python train.py --head_dim=64 --activation="xielu" --init_std_up=0.0279 --beta1=0.95
Each number is 50 + 12 x the weight over its row's rms, rounded and kept within 0 to 99. Layers, rows and columns count from 0. The size before them is the row's rms in percent of the matrix's.

# down: layer 3 MLP down (transposed), 1024x256, rms 0.0321, rows 357-383, columns 128-255
# up: layer 3 MLP up, 1024x256, rms 0.0398, rows 358-384, columns 128-255
down357 119:39 86 56 74 45 57 51 32 48 43 32 41 61 48 34 59 49 59 61 36 40 51 31 18 55 42 65 59 67 59 14 49 36 70 58 48 38 46 65 47 58 43 44 45 39 43 60 55 68 65 42 47 63 29 65 43 54 50 39 45 57 62 59 45 52 47 57 51 51 36 43 39 54 53 39 48 45 72 44 38 28 64 29 62 53 51 54 59 40 55 58 64 55 27 41 63 68 55 45 42 47 73 38 62 43 58 49 65 58 50 45 47 32 51 44 58 47 54 50 30 67 17 63 94 33 46 40 51
up358 114:37 43 65 32 27 30 57 63 56 41 61 44 59 55 62 58 32 59 51 46 48 68 40 62 74 65 54 53 58 35 28 41 41 50 36 71 68 39 57 48 76 60 38 56 38 49 51 54 48 33 63 57 31 47 37 57 53 67 34 38 36 39 41 35 53 43 52 54 56 43 51 42 74 80 45 54 47 67 67 43 66 46 59 44 52 63 58 62 83 52 51 48 42 77 40 54 51 46 56 41 35 63 44 78 69 47 58 48 69 32 45 45 64 49 54 74 64 56 63 48 67 34 49 78 49 48 33 54
down358 118:53 57 35 54 44 38 52 86 63 52 53 42 39 51 47 53 52 55 44 48 39 52 37 59 49 54 35 39 43 50 64 31 51 49 49 72 46 62 28 33 75 59 66 67 37 51 70 70 44 20 54 52 29 44 61 36 52 53 47 52 29 58 37 41 64 33 47 48 72 32 56 44 84 57 48 36 69 42 50 59 55 52 73 42 49 41 54 49 58 37 58 37 50 73 40 46 51 53 61 42 21 19 49 53 44 60 58 50 63 67 50 59 61 56 51 55 51 47 30 43 64 73 55 66 63 62 60 34
up359 107:72 71 54 44 40 34 53 49 51 71 36 67 51 52 84 59 37 50 54 46 46 63 25 54 47 62 43 55 59 47 56 54 41 44 26 45 37 89 55 48 69 46 38 45 42 36 52 37 60 41 55 66 61 20 48 38 46 53 62 35 51 43 43 63 42 76 42 56 51 56 36 29 49 39 79 55 47 40 30 67 42 39 44 61 59 61 72 46 62 53 26 54 63 31 44 36 41 45 74 37 53 32 56 34 58 61 41 45 41 42 52 66 71 42 52 63 71 64 39 43 50 83 59 42 49 46 57 35
down359 101:71 24 75 75 44 41 54 80 48 50 43 68 39 43 39 49 61 61 45 47 39 44 67 59 43 57 60 21 44 46 59 57 44 33 42 27 25 49 47 74 40 55 54 60 66 43 74 43 47 34 60 46 26 70 53 47 50 53 74 84 63 33 64 55 29 41 48 35 51 46 58 38 59 53 41 45 52 55 39 55 65 54 42 61 48 37 62 46 52 65 60 45 57 57 51 44 40 55 61 60 44 62 53 45 43 52 34 56 81 65 52 52 56 45 44 47 39 45 49 58 52 36 63 58 55 63 46 63
up360 106:54 53 36 43 58 40 55 34 67 58 60 28 67 68 39 56 51 39 52 35 29 60 37 32 22 42 44 31 62 56 48 47 47 62 61 37 41 57 53 62 66 57 51 43 53 59 33 43 64 51 47 27 39 44 33 44 43 72 34 56 40 42 31 28 51 60 32 41 47 48 43 55 51 37 44 71 46 36 69 56 66 59 54 80 57 57 48 61 29 44 44 24 51 47 43 37 46 42 52 45 57 70 48 67 21 56 66 60 59 68 51 55 57 53 46 55 81 42 63 52 35 29 46 47 29 40 47 52
down360 108:73 41 40 46 50 65 44 33 46 53 53 49 28 33 29 20 46 32 64 38 63 32 42 69 44 61 49 62 62 47 29 52 40 27 41 37 53 51 30 52 48 27 65 57 44 49 42 49 57 59 37 32 52 55 62 46 46 33 65 59 43 41 34 42 51 58 36 58 19 62 33 34 40 38 53 46 44 40 51 39 62 32 49 43 61 37 51 54 54 60 62 30 84 30 54 40 73 76 41 59 56 61 46 48 51 50 55 58 62 83 53 40 53 40 56 57 56 43 76 71 59 44 31 57 66 86 63 38
up361 101:40 69 43 50 50 28 62 31 28 67 62 37 62 67 69 54 42 44 45 44 36 64 44 43 45 37 31 40 56 58 64 34 42 61 46 43 35 73 54 58 62 39 61 43 49 57 32 66 63 39 60 48 68 27 33 58 49 45 14 60 52 49 51 32 40 59 50 46 56 48 53 45 64 51 61 50 44 67 56 43 42 31 66 66 41 77 55 62 32 66 26 72 45 47 31 45 45 21 52 32 49 68 75 72 65 66 49 44 23 45 32 66 60 34 47 50 33 49 65 65 75 46 42 45 55 47 49 51
down361 100:63 57 53 41 56 34 49 61 60 65 69 46 35 49 49 27 53 48 69 48 47 51 39 63 60 72 50 67 53 33 20 55 37 35 47 35 35 53 36 53 61 59 26 41 53 50 59 45 53 51 53 47 48 38 47 36 53 67 90 35 43 54 46 46 48 63 52 49 62 48 33 51 46 47 60 69 36 43 30 57 58 54 40 28 46 33 42 53 63 48 52 41 44 48 43 58 49 63 62 46 38 63 46 55 63 40 66 42 86 57 56 64 67 51 70 72 45 56 54 50 34 38 53 57 55 48 73 62
up362 102:55 54 38 35 56 55 44 33 70 44 72 55 43 57 46 51 57 46 28 60 39 57 24 39 68 52 44 57 57 60 58 44 48 55 55 48 51 45 52 25 37 47 51 53 49 61 48 71 45 40 38 74 63 40 66 50 38 50 56 66 50 51 69 50 58 72 63 54 70 46 44 50 38 46 45 54 65 47 68 27 62 47 42 50 42 54 54 65 52 39 57 42 37 66 71 43 37 36 60 67 42 66 67 65 35 50 51 56 56 45 43 73 54 49 37 44 64 43 54 55 63 29 42 59 49 52 23 36
down362 107:42 66 35 42 53 33 46 45 73 44 66 53 80 53 43 37 59 58 38 47 42 55 20 43 26 37 46 39 54 51 54 54 36 50 54 46 41 52 41 27 64 28 37 24 56 61 58 47 55 70 45 42 49 52 58 49 48 67 57 55 46 51 53 50 67 58 77 61 45 51 37 72 54 52 61 44 42 63 44 32 64 51 54 69 49 64 60 52 60 39 43 59 54 48 45 37 50 40 49 54 51 54 57 56 34 40 55 56 55 37 38 57 55 61 38 36 47 53 59 45 65 52 61 73 42 58 34 44
up363 106:39 38 46 48 62 58 38 49 53 43 56 67 43 54 36 46 47 24 63 69 46 43 70 43 52 36 41 53 57 40 64 62 45 35 45 35 30 68 60 24 44 30 50 45 74 47 58 59 56 65 62 46 35 27 60 73 53 41 44 51 59 81 35 56 52 56 59 57 52 49 33 56 47 63 30 50 58 58 47 55 48 74 44 54 66 53 54 56 41 50 64 73 60 63 36 62 53 49 60 52 64 37 26 35 37 45 38 58 62 42 38 58 46 47 80 57 67 48 37 49 67 44 59 48 64 33 47 30
down363 113:30 70 49 52 35 48 50 41 48 50 64 40 42 42 61 60 37 56 39 60 55 83 38 51 36 69 74 61 62 42 46 53 55 50 39 50 43 51 49 50 57 51 50 58 49 43 48 56 65 46 40 59 40 70 38 67 55 72 51 44 46 56 58 34 64 52 60 57 59 57 46 45 39 47 47 45 29 37 54 47 58 59 71 38 44 35 50 50 23 58 51 43 39 36 34 41 51 45 44 44 33 62 54 31 31 53 56 44 38 46 44 38 43 48 68 56 51 53 62 68 65 55 61 55 47 48 40 39
up364 104:51 41 62 26 38 31 54 69 46 49 42 30 61 60 80 30 52 56 41 38 43 38 47 39 52 48 47 49 39 63 71 79 46 58 48 45 45 64 51 52 55 54 64 45 61 60 33 44 45 58 34 52 64 45 61 62 54 56 52 20 55 46 61 56 44 61 81 49 65 53 54 38 31 60 52 28 25 36 46 51 26 60 46 49 48 59 42 50 70 52 35 38 72 60 54 44 48 63 49 45 55 62 62 67 32 36 64 50 43 55 65 67 52 49 44 52 47 37 57 79 36 42 35 60 35 69 62 57
down364 108:74 29 46 74 61 42 54 52 53 48 51 68 55 43 53 48 58 47 39 62 70 32 57 52 50 57 61 43 36 32 65 45 47 42 49 61 62 47 47 45 32 77 64 48 48 46 56 75 62 39 53 34 53 48 43 44 59 40 51 41 34 51 40 39 63 38 46 53 32 37 53 61 44 47 53 55 68 58 35 73 71 68 71 48 54 61 53 44 58 55 37 44 25 63 91 50 41 48 38 62 31 45 44 41 53 57 56 48 50 47 52 47 40 45 54 40 35 47 56 38 32 58 61 60 44 52 61 49
up365 114:52 54 42 52 38 32 45 68 43 67 38 67 46 34 59 63 40 74 62 53 50 70 33 37 39 53 55 63 45 62 42 50 58 54 33 35 32 60 45 39 61 43 43 34 55 80 41 36 48 53 53 52 66 55 38 62 40 62 29 33 67 41 80 46 35 49 58 67 44 43 53 46 61 37 47 61 18 49 65 55 42 33 46 50 45 49 52 49 69 52 50 58 42 56 55 53 56 31 64 46 48 62 54 59 91 65 44 41 53 41 43 56 54 54 57 40 78 71 47 66 44 57 43 49 42 46 56 38
down365 116:60 62 66 59 53 30 54 63 42 39 40 62 50 35 74 63 43 59 50 58 52 65 18 32 46 57 63 61 26 57 42 58 39 33 50 35 59 61 45 34 46 61 38 59 59 61 68 61 42 55 38 34 44 68 46 64 38 53 53 36 52 66 70 30 35 41 61 50 63 41 62 40 73 42 25 33 45 67 38 67 35 47 56 53 43 41 57 48 40 42 60 46 35 56 47 60 55 32 56 64 48 60 42 62 77 60 44 37 64 63 50 54 54 50 41 62 49 47 34 53 44 48 47 54 44 50 66 41
up366 101:39 56 57 66 42 10 53 44 70 38 46 35 35 59 37 61 36 51 54 50 37 69 45 60 52 64 67 27 48 36 50 57 43 60 42 60 56 49 67 49 29 46 23 47 52 48 52 45 53 57 65 47 34 46 32 43 44 45 42 52 62 53 62 65 68 41 43 66 34 37 39 39 47 53 60 45 27 47 58 52 84 57 30 71 58 70 60 50 58 71 56 44 52 34 36 58 66 57 17 54 61 49 47 66 63 45 70 59 69 32 28 55 40 51 45 38 45 29 55 57 53 40 43 55 47 57 26 43
down366 099:36 60 53 66 37 53 57 42 63 49 49 46 35 50 64 72 46 72 38 73 59 44 50 45 55 45 38 51 35 52 68 36 54 38 27 35 35 46 33 41 43 72 38 49 55 31 59 51 51 47 45 50 42 56 53 40 46 43 45 59 22 49 65 43 31 54 41 55 70 51 50 37 37 70 33 48 54 77 46 60 39 38 42 63 47 36 45 54 38 42 50 53 42 51 36 52 54 68 40 59 52 13 26 65 21 60 41 40 34 49 45 45 64 36 37 52 52 65 54 31 43 79 48 43 59 33 41 37
up367 113:51 42 52 38 76 64 56 48 43 61 56 58 52 32 38 26 54 51 54 50 71 72 64 77 54 64 51 46 45 54 50 28 61 29 56 57 35 62 31 48 33 41 55 42 67 74 60 35 36 50 65 50 72 68 59 46 51 63 57 62 39 44 54 43 62 60 58 47 80 52 41 54 34 57 78 69 48 52 56 61 50 54 50 65 52 53 45 38 52 50 61 44 51 65 37 41 47 64 37 42 49 61 81 61 51 44 41 65 43 55 39 51 49 49 50 44 57 49 49 72 47 51 49 48 60 51 50 48
down367 103:56 46 70 38 59 53 47 16 53 39 72 42 40 67 67 47 37 52 57 35 50 30 73 49 76 42 47 52 56 47 54 60 49 39 39 24 70 39 44 40 64 45 66 47 57 48 44 63 32 58 25 19 49 56 66 60 53 43 36 52 56 41 50 57 43 49 47 59 66 56 40 44 48 27 43 55 44 54 47 55 73 51 50 32 49 48 52 40 37 76 35 41 45 46 63 42 43 48 49 81 67 49 44 33 36 46 42 35 51 62 40 43 63 44 45 73 48 54 28 45 49 32 48 41 52 28 46 47
up368 100:38 52 40 31 50 15 52 59 65 50 56 35 58 41 54 43 54 56 63 41 37 51 35 36 68 38 21 43 49 59 64 51 57 37 60 37 53 53 63 65 52 59 45 58 61 70 50 39 62 55 55 61 62 58 64 48 43 46 57 74 46 49 73 62 59 48 57 40 43 48 46 41 46 67 40 47 37 52 62 28 24 46 61 66 55 77 49 38 58 64 56 53 49 54 63 44 51 42 37 69 41 54 58 62 39 65 46 43 30 49 62 68 54 45 53 41 67 34 51 56 63 62 60 59 47 70 42 35
down368 108:43 60 36 28 56 41 54 64 64 46 57 53 47 35 25 59 61 72 33 36 43 85 46 42 45 46 55 39 44 42 46 39 61 68 80 39 52 64 51 62 66 60 50 32 40 44 32 72 41 46 50 54 66 58 44 65 54 61 59 44 34 32 51 30 56 42 42 50 47 37 62 51 55 61 52 47 51 44 50 34 68 64 52 70 52 53 62 57 30 57 34 55 49 67 36 35 43 37 64 50 43 70 56 54 41 50 51 44 51 28 37 43 24 35 47 39 41 40 65 42 54 54 33 58 40 37 14 55
up369 096:48 69 61 40 46 56 33 58 52 47 73 47 30 61 36 46 66 57 36 54 55 50 44 54 61 59 51 35 51 40 54 61 53 50 49 45 58 83 58 27 45 41 42 33 62 62 38 53 47 58 46 67 64 48 56 60 51 37 52 51 39 63 65 30 56 79 66 63 35 51 30 36 50 52 54 60 44 55 46 57 55 52 35 49 53 77 61 50 48 52 24 83 43 66 50 73 54 34 36 50 52 58 45 59 54 55 53 53 52 35 60 66 46 57 69 45 62 64 35 47 35 21 25 57 46 37 33 39
down369 100:44 71 72 40 44 60 54 36 60 45 41 67 44 52 45 53 45 31 45 69 54 60 34 37 66 50 54 71 60 51 59 52 44 41 41 66 48 48 45 56 58 63 51 36 60 61 59 71 59 51 67 40 53 36 38 60 64 43 39 36 50 56 51 28 50 73 68 53 36 50 34 42 48 64 43 31 46 48 50 44 49 54 33 15 52 59 50 51 66 58 23 68 55 43 33 67 54 55 38 36 59 30 45 58 54 48 75 47 64 43 46 75 53 58 67 66 66 55 47 50 68 42 64 53 36 56 44 46
up370 096:62 58 34 43 46 43 47 56 57 68 57 44 64 58 44 53 54 44 59 52 50 50 14 51 43 42 41 24 52 39 31 50 49 64 51 50 27 49 61 44 46 55 40 47 33 44 59 50 36 64 50 53 51 69 65 60 47 69 51 61 43 58 66 47 73 54 52 40 55 39 44 43 49 72 66 32 53 55 48 48 58 47 32 54 56 65 56 60 64 44 54 47 51 34 48 54 61 50 39 37 47 31 53 49 42 56 70 49 47 55 37 50 51 48 49 52 68 72 44 66 46 56 52 49 57 35 68 41
down370 096:46 66 60 80 38 56 50 49 28 59 38 44 59 54 55 61 47 61 43 64 49 50 47 50 63 52 23 44 48 59 56 46 47 76 80 55 58 38 58 56 30 56 76 49 42 52 53 69 73 58 45 36 57 39 53 56 44 45 55 45 78 72 44 57 44 32 61 41 59 54 51 45 64 63 49 60 39 70 59 43 42 47 50 62 51 36 41 65 40 47 51 41 38 33 48 46 42 46 36 34 48 54 40 60 61 51 34 69 48 41 58 49 34 44 47 50 56 31 58 36 53 44 68 64 60 49 47 61
up371 098:55 78 40 35 54 59 36 37 50 51 49 62 59 57 76 43 52 58 32 47 33 51 48 47 68 40 53 42 49 56 71 73 63 22 32 58 62 51 54 47 40 63 25 41 41 36 44 58 51 60 45 59 44 40 70 35 39 52 51 55 28 32 37 52 44 58 68 53 57 62 40 28 44 34 54 44 46 55 46 40 49 48 55 41 67 64 61 44 55 59 56 60 52 47 71 50 62 52 44 54 30 46 69 49 65 54 45 66 52 51 54 75 48 62 63 41 48 57 58 42 61 50 40 68 73 17 54 48
down371 089:46 50 60 44 49 55 36 44 92 56 57 40 60 58 64 53 60 70 54 44 27 40 44 71 33 60 54 70 56 32 23 78 48 53 50 56 44 52 22 69 54 53 61 36 64 56 51 42 47 68 63 42 70 64 60 59 60 65 56 32 40 58 55 49 37 50 52 63 45 44 36 36 51 51 20 47 44 32 30 51 52 45 49 50 47 51 50 63 46 52 72 58 55 40 41 39 49 51 35 40 42 36 41 62 52 45 50 51 38 60 46 55 55 38 53 42 54 58 49 35 46 38 48 65 56 50 43 57
up372 107:51 35 44 51 58 49 44 55 55 36 68 52 53 38 54 74 72 75 56 50 30 62 65 42 45 41 70 33 38 33 62 55 49 45 46 47 63 64 40 57 56 45 61 56 64 61 43 54 55 66 71 55 33 24 63 50 53 52 46 61 40 48 54 62 47 58 51 52 71 49 54 58 52 35 35 43 47 41 67 52 65 64 40 76 57 39 57 52 56 68 45 50 71 58 63 49 48 78 50 39 63 25 51 69 50 49 43 51 51 47 42 59 50 61 61 33 64 45 47 36 56 49 33 71 50 61 46 51
down372 105:65 55 49 69 49 46 61 43 39 36 53 58 61 53 41 80 46 79 27 66 65 69 51 33 30 43 43 41 60 47 57 36 52 44 37 43 52 69 71 39 41 61 33 54 47 53 65 67 38 20 51 40 64 60 37 44 61 72 48 65 51 82 55 40 57 40 52 55 47 52 56 52 51 62 43 52 28 31 32 57 53 41 61 47 59 56 55 53 42 50 39 30 42 52 42 57 69 52 47 47 51 66 38 39 39 40 38 21 49 28 48 45 47 57 48 46 48 31 58 33 31 26 51 59 40 43 28 52
up373 101:55 51 27 39 23 61 37 53 40 43 45 49 51 37 52 47 53 52 64 69 50 60 35 49 43 73 56 33 49 52 36 62 52 57 38 50 59 47 45 49 47 80 46 45 51 65 33 96 58 73 32 32 69 76 18 54 59 51 40 59 38 51 53 15 59 41 49 44 57 51 62 43 55 56 41 50 63 50 50 43 58 72 67 57 53 48 51 51 72 65 26 34 57 42 37 23 35 43 52 44 55 55 52 59 87 71 50 50 58 63 46 66 44 47 54 32 66 41 44 62 55 54 69 52 42 63 48 31
down373 089:44 55 40 69 53 35 53 53 32 47 61 39 43 47 57 65 40 42 53 65 51 84 40 48 53 57 29 48 59 80 62 58 51 63 52 57 37 61 41 54 61 51 42 51 47 45 52 40 27 44 71 53 67 55 58 46 39 31 45 42 55 47 34 74 42 31 50 39 49 45 57 51 43 43 57 70 32 40 58 69 43 66 59 63 50 36 53 39 50 45 60 40 41 40 33 71 62 71 57 57 45 45 49 39 41 32 44 55 53 40 57 42 29 50 47 38 50 52 49 43 44 49 11 68 51 49 37 50
up374 093:42 61 53 33 52 25 41 60 59 64 40 59 42 56 45 34 50 74 55 40 28 30 51 63 47 25 44 40 68 43 28 66 39 65 72 69 55 42 52 39 52 43 43 44 34 50 50 47 43 42 51 35 46 33 49 70 65 41 61 60 41 75 54 59 49 60 69 52 60 46 51 56 21 47 58 60 58 62 47 57 79 35 35 56 49 79 58 57 48 57 70 41 28 44 58 58 37 36 31 54 27 56 44 48 57 56 62 52 35 65 48 71 36 46 57 43 55 30 48 46 68 50 61 53 43 45 29 66
down374 083:51 51 43 40 55 96 36 64 65 65 60 33 49 50 51 38 45 41 55 50 46 46 56 26 81 67 25 50 60 51 54 28 58 42 53 49 56 67 62 42 36 53 53 53 46 54 62 50 36 43 63 47 73 49 54 62 49 46 32 49 78 51 42 60 22 41 44 49 44 52 64 49 55 42 27 46 41 41 50 46 44 70 52 42 49 41 52 43 75 51 31 37 35 49 69 50 18 67 57 58 52 39 39 71 46 56 46 55 34 46 60 65 61 40 44 41 58 48 58 70 43 45 60 30 34 54 57 48
up375 097:45 52 40 54 73 40 50 41 45 60 58 69 57 62 20 49 58 52 37 53 50 61 76 51 60 39 68 46 45 64 25 51 44 40 65 46 78 44 57 48 60 47 47 39 50 56 29 47 33 55 25 71 49 57 60 61 43 60 21 58 34 69 34 49 58 42 50 44 61 44 53 50 27 56 41 61 60 61 51 47 32 39 66 49 45 59 58 55 48 47 57 57 52 42 31 18 51 65 41 67 41 52 54 42 41 57 60 19 27 48 36 50 53 44 62 33 63 42 38 62 62 43 35 47 45 50 55 38
down375 097:29 59 59 62 47 47 44 36 59 44 50 60 22 40 50 45 53 37 34 42 64 59 44 38 54 30 53 58 45 52 75 66 65 47 47 38 55 38 60 70 34 68 28 65 35 40 58 51 49 51 46 63 55 48 65 62 46 47 69 81 27 51 57 56 53 61 52 40 41 55 52 51 57 42 34 39 48 55 21 50 62 40 59 57 35 60 58 52 57 52 34 59 35 57 62 62 60 64 41 44 56 77 33 51 24 36 39 76 41 53 41 39 33 46 27 53 40 60 49 67 39 56 54 35 64 75 37 79
up376 101:45 42 69 47 45 62 62 54 44 47 46 41 74 49 58 49 64 73 50 35 30 59 35 51 45 25 60 30 28 55 49 62 53 67 50 52 63 46 37 59 38 41 33 66 62 50 59 42 70 50 42 34 56 51 50 27 64 43 45 41 29 41 49 43 64 43 52 43 49 40 56 65 47 43 43 44 41 49 37 48 47 60 46 45 43 56 32 53 52 50 68 37 36 60 34 48 47 66 39 33 55 68 54 51 72 65 65 42 51 64 42 39 44 59 42 42 59 45 60 52 61 33 40 68 58 57 37 44
down376 106:86 42 50 49 47 45 48 31 36 51 52 59 63 38 70 42 52 58 76 46 56 43 54 54 47 49 54 40 63 53 60 83 43 50 35 48 51 38 62 54 50 39 57 60 47 58 63 58 50 42 30 84 43 47 49 57 51 41 67 55 42 44 21 44 53 50 44 56 41 49 50 66 44 50 42 51 60 55 44 67 52 59 36 57 53 61 50 51 71 47 33 35 34 66 53 57 35 30 60 65 42 33 43 46 66 56 47 37 52 33 43 44 42 45 65 48 45 38 50 61 55 18 55 54 62 49 40 37
up377 106:49 54 48 44 53 53 64 64 51 26 34 32 63 76 39 59 49 53 48 46 47 77 48 32 30 73 54 55 64 37 48 62 63 57 48 51 69 57 57 61 45 64 34 46 51 50 41 62 53 42 53 45 58 55 64 39 64 47 49 67 29 69 63 37 56 68 58 39 40 44 24 42 29 64 47 55 42 40 48 54 60 42 50 57 46 64 73 60 77 48 38 35 52 28 43 61 59 58 77 45 62 51 55 47 56 54 36 17 54 49 42 73 66 46 60 58 48 30 44 59 61 59 54 52 47 48 49 43
down377 097:62 52 59 54 63 31 57 63 43 52 31 51 71 70 67 71 60 62 26 51 41 60 53 50 52 62 24 54 55 54 43 43 38 55 69 50 50 51 49 27 67 75 59 33 43 43 52 54 57 58 68 53 57 54 59 48 51 48 38 53 50 52 62 33 63 48 51 45 55 45 41 30 37 63 49 29 47 48 63 30 66 47 47 72 52 58 57 52 75 56 22 35 27 15 53 48 43 50 60 49 42 48 59 30 45 59 46 56 75 40 49 77 56 42 53 54 49 36 38 51 53 41 56 47 43 49 37 15
up378 112:46 58 40 64 60 56 57 44 45 48 50 39 48 58 62 58 47 35 69 44 48 52 36 52 48 45 52 42 51 50 64 35 33 40 35 67 55 54 62 40 39 62 33 45 58 50 45 49 59 49 33 55 67 71 49 44 56 59 55 68 69 55 65 68 35 61 48 47 48 50 29 28 62 40 56 40 50 51 39 42 44 51 52 32 58 52 50 57 34 52 65 46 28 46 51 48 24 59 17 56 60 54 60 58 49 55 59 46 55 63 51 72 41 39 43 56 45 28 41 49 38 63 50 44 50 45 41 61
down378 114:53 54 51 52 66 50 48 38 60 58 49 45 29 62 69 58 45 74 65 59 33 44 28 55 69 35 50 47 61 49 58 34 34 53 43 44 51 43 58 39 37 49 47 50 55 57 35 63 58 63 47 50 63 53 37 33 54 49 49 54 55 49 49 68 44 50 60 49 57 56 44 52 72 39 40 52 45 83 48 41 51 47 61 53 47 44 53 50 52 57 64 35 56 47 64 37 62 48 54 49 81 49 50 58 56 60 58 51 44 46 46 78 57 49 33 71 50 47 44 60 51 61 36 28 63 34 45 46
up379 105:37 50 36 58 38 30 47 66 59 72 62 39 49 60 65 71 58 50 53 60 49 62 32 49 27 44 39 44 36 70 48 33 56 47 75 63 57 59 38 26 27 53 34 45 59 65 55 33 54 15 57 48 48 41 43 62 48 50 49 49 46 55 43 32 57 48 47 45 48 40 54 47 32 40 45 68 44 52 51 64 56 54 39 65 42 60 55 52 58 37 73 57 45 51 32 37 28 54 32 48 47 30 62 35 37 54 61 50 31 63 29 62 34 40 49 43 54 31 34 33 41 46 42 51 64 60 37 50
down379 108:46 78 42 39 46 56 45 36 47 46 63 63 40 35 30 59 41 48 49 33 24 55 62 50 50 67 53 70 71 52 58 53 47 53 39 36 28 41 84 57 61 46 63 68 46 55 48 53 60 58 36 60 54 52 30 56 55 39 56 40 40 42 80 51 68 49 42 63 59 44 36 57 48 64 50 40 56 67 24 32 47 30 58 31 47 32 44 54 37 53 23 47 59 37 37 46 50 46 66 61 77 21 38 73 53 55 43 31 61 43 58 42 56 55 57 44 46 65 47 56 36 36 50 50 58 67 49 35
up380 094:46 49 61 40 45 42 51 61 67 57 32 48 50 55 27 45 38 58 48 65 31 57 54 47 61 68 47 65 55 54 48 29 57 38 51 58 55 52 49 40 65 38 58 30 63 56 53 44 40 59 47 51 58 46 44 58 51 69 44 47 65 69 43 31 62 61 48 24 49 55 63 33 43 71 66 55 57 44 63 45 55 35 70 51 49 45 47 50 19 61 52 35 42 40 56 54 52 71 47 49 53 37 48 54 76 55 70 53 32 61 52 70 63 39 48 44 49 46 39 57 68 29 41 47 70 48 55 54
down380 094:45 40 58 40 39 35 60 52 60 40 42 31 54 53 38 56 39 50 45 60 43 46 61 46 59 60 40 34 54 56 33 71 46 47 37 45 24 50 44 62 37 34 56 38 62 56 54 32 64 56 67 24 58 56 71 28 61 35 45 46 56 53 54 66 59 58 55 21 41 48 60 56 56 58 67 41 47 61 54 56 31 44 59 51 47 39 47 44 43 25 32 41 41 25 36 67 36 58 46 49 50 48 33 47 57 45 53 51 52 42 54 59 38 52 45 60 65 69 57 27 55 46 40 48 54 49 71 55
up381 095:32 59 45 50 57 48 44 33 63 30 55 61 62 61 62 38 34 65 43 57 40 75 54 48 62 56 33 31 53 64 57 36 33 37 60 44 58 30 43 70 35 61 57 54 55 53 45 64 43 45 27 17 47 59 30 40 57 69 32 34 61 57 53 41 67 40 51 48 41 48 43 32 55 57 58 47 65 22 64 75 41 34 67 24 43 70 52 51 69 66 61 43 68 58 40 42 44 73 66 52 44 61 65 50 29 48 62 65 43 60 61 57 40 48 56 65 70 56 45 50 54 53 72 75 60 43 65 45
down381 093:48 47 57 65 41 36 47 60 43 44 32 50 46 31 83 70 61 51 58 71 47 79 47 55 44 42 44 34 59 48 53 29 30 62 67 65 53 57 37 59 49 76 39 58 48 47 54 66 63 58 39 28 36 55 57 35 46 60 22 56 82 47 40 47 63 34 45 48 34 45 63 49 61 59 50 50 55 27 37 54 47 55 33 49 43 36 47 49 47 39 57 41 51 53 62 49 46 53 73 53 41 63 63 74 40 30 61 60 51 58 71 50 55 71 57 66 50 55 56 40 50 52 47 54 46 52 42 43
up382 100:51 42 51 32 68 44 51 55 53 52 77 56 49 53 34 74 48 47 46 64 50 51 52 45 46 60 50 65 53 57 65 33 59 62 54 50 69 66 43 40 51 42 44 56 60 47 25 59 54 41 35 40 57 52 59 37 49 63 35 49 42 65 62 14 45 66 46 45 46 53 46 56 44 34 37 53 58 58 44 37 58 54 63 66 36 66 56 55 48 58 34 70 58 59 58 32 28 44 41 55 56 39 63 71 38 49 43 41 38 34 27 31 69 42 58 48 60 56 57 38 65 57 53 72 42 39 70 46
down382 105:34 70 49 16 63 47 51 53 40 48 59 43 33 63 41 74 65 65 48 52 46 45 58 62 43 61 50 33 67 55 55 31 58 56 47 38 55 60 77 50 46 51 35 39 62 35 31 48 50 34 48 39 58 47 42 61 62 59 31 56 48 48 81 50 63 70 42 46 54 55 36 61 61 38 49 27 55 56 63 37 67 43 66 57 50 70 46 60 52 36 40 70 54 57 51 33 38 57 48 40 51 58 72 56 29 33 50 55 42 15 34 62 68 40 54 29 53 55 44 68 52 47 53 57 41 30 64 49
up383 099:44 69 58 54 54 43 43 26 43 44 47 41 48 41 48 50 45 28 51 49 48 68 50 69 46 31 66 43 57 33 45 44 55 61 46 50 26 29 51 54 44 42 29 37 55 52 51 33 67 49 44 58 44 73 49 51 63 59 37 60 35 41 56 70 58 78 56 46 55 49 37 21 52 38 40 59 49 44 66 40 38 31 30 44 59 60 46 58 43 44 57 50 46 62 56 54 47 59 55 50 49 30 53 29 47 52 46 51 41 42 47 57 49 44 63 35 43 82 51 48 77 43 45 80 63 18 45 41
down383 105:15 52 57 44 60 47 43 32 51 40 51 46 48 55 40 66 63 62 30 57 43 51 38 34 63 30 68 42 58 48 47 57 63 62 42 46 55 37 55 54 43 46 45 56 49 52 29 50 61 54 50 54 56 61 48 47 46 47 60 27 59 54 55 60 56 51 47 55 47 50 53 53 57 44 53 54 26 58 56 55 49 43 29 40 51 56 53 51 49 51 77 63 49 26 71 51 45 53 42 42 65 20 66 27 44 63 58 41 60 46 43 68 64 41 77 61 21 52 58 42 43 61 51 85 47 55 41 45
up384 104:42 51 46 40 47 39 37 63 66 40 65 65 39 45 74 51 43 23 67 43 53 50 57 32 58 50 48 58 38 53 73 55 42 29 67 63 51 47 63 34 60 64 34 47 37 74 57 44 73 63 36 72 47 48 55 62 35 58 46 56 62 63 38 70 50 46 57 58 64 60 60 35 62 35 31 42 52 79 25 54 56 33 34 52 67 59 62 37 56 43 42 47 38 50 54 60 54 25 35 36 36 51 45 43 67 51 59 37 50 71 32 50 49 54 52 44 57 56 48 53 76 53 42 61 46 57 37 42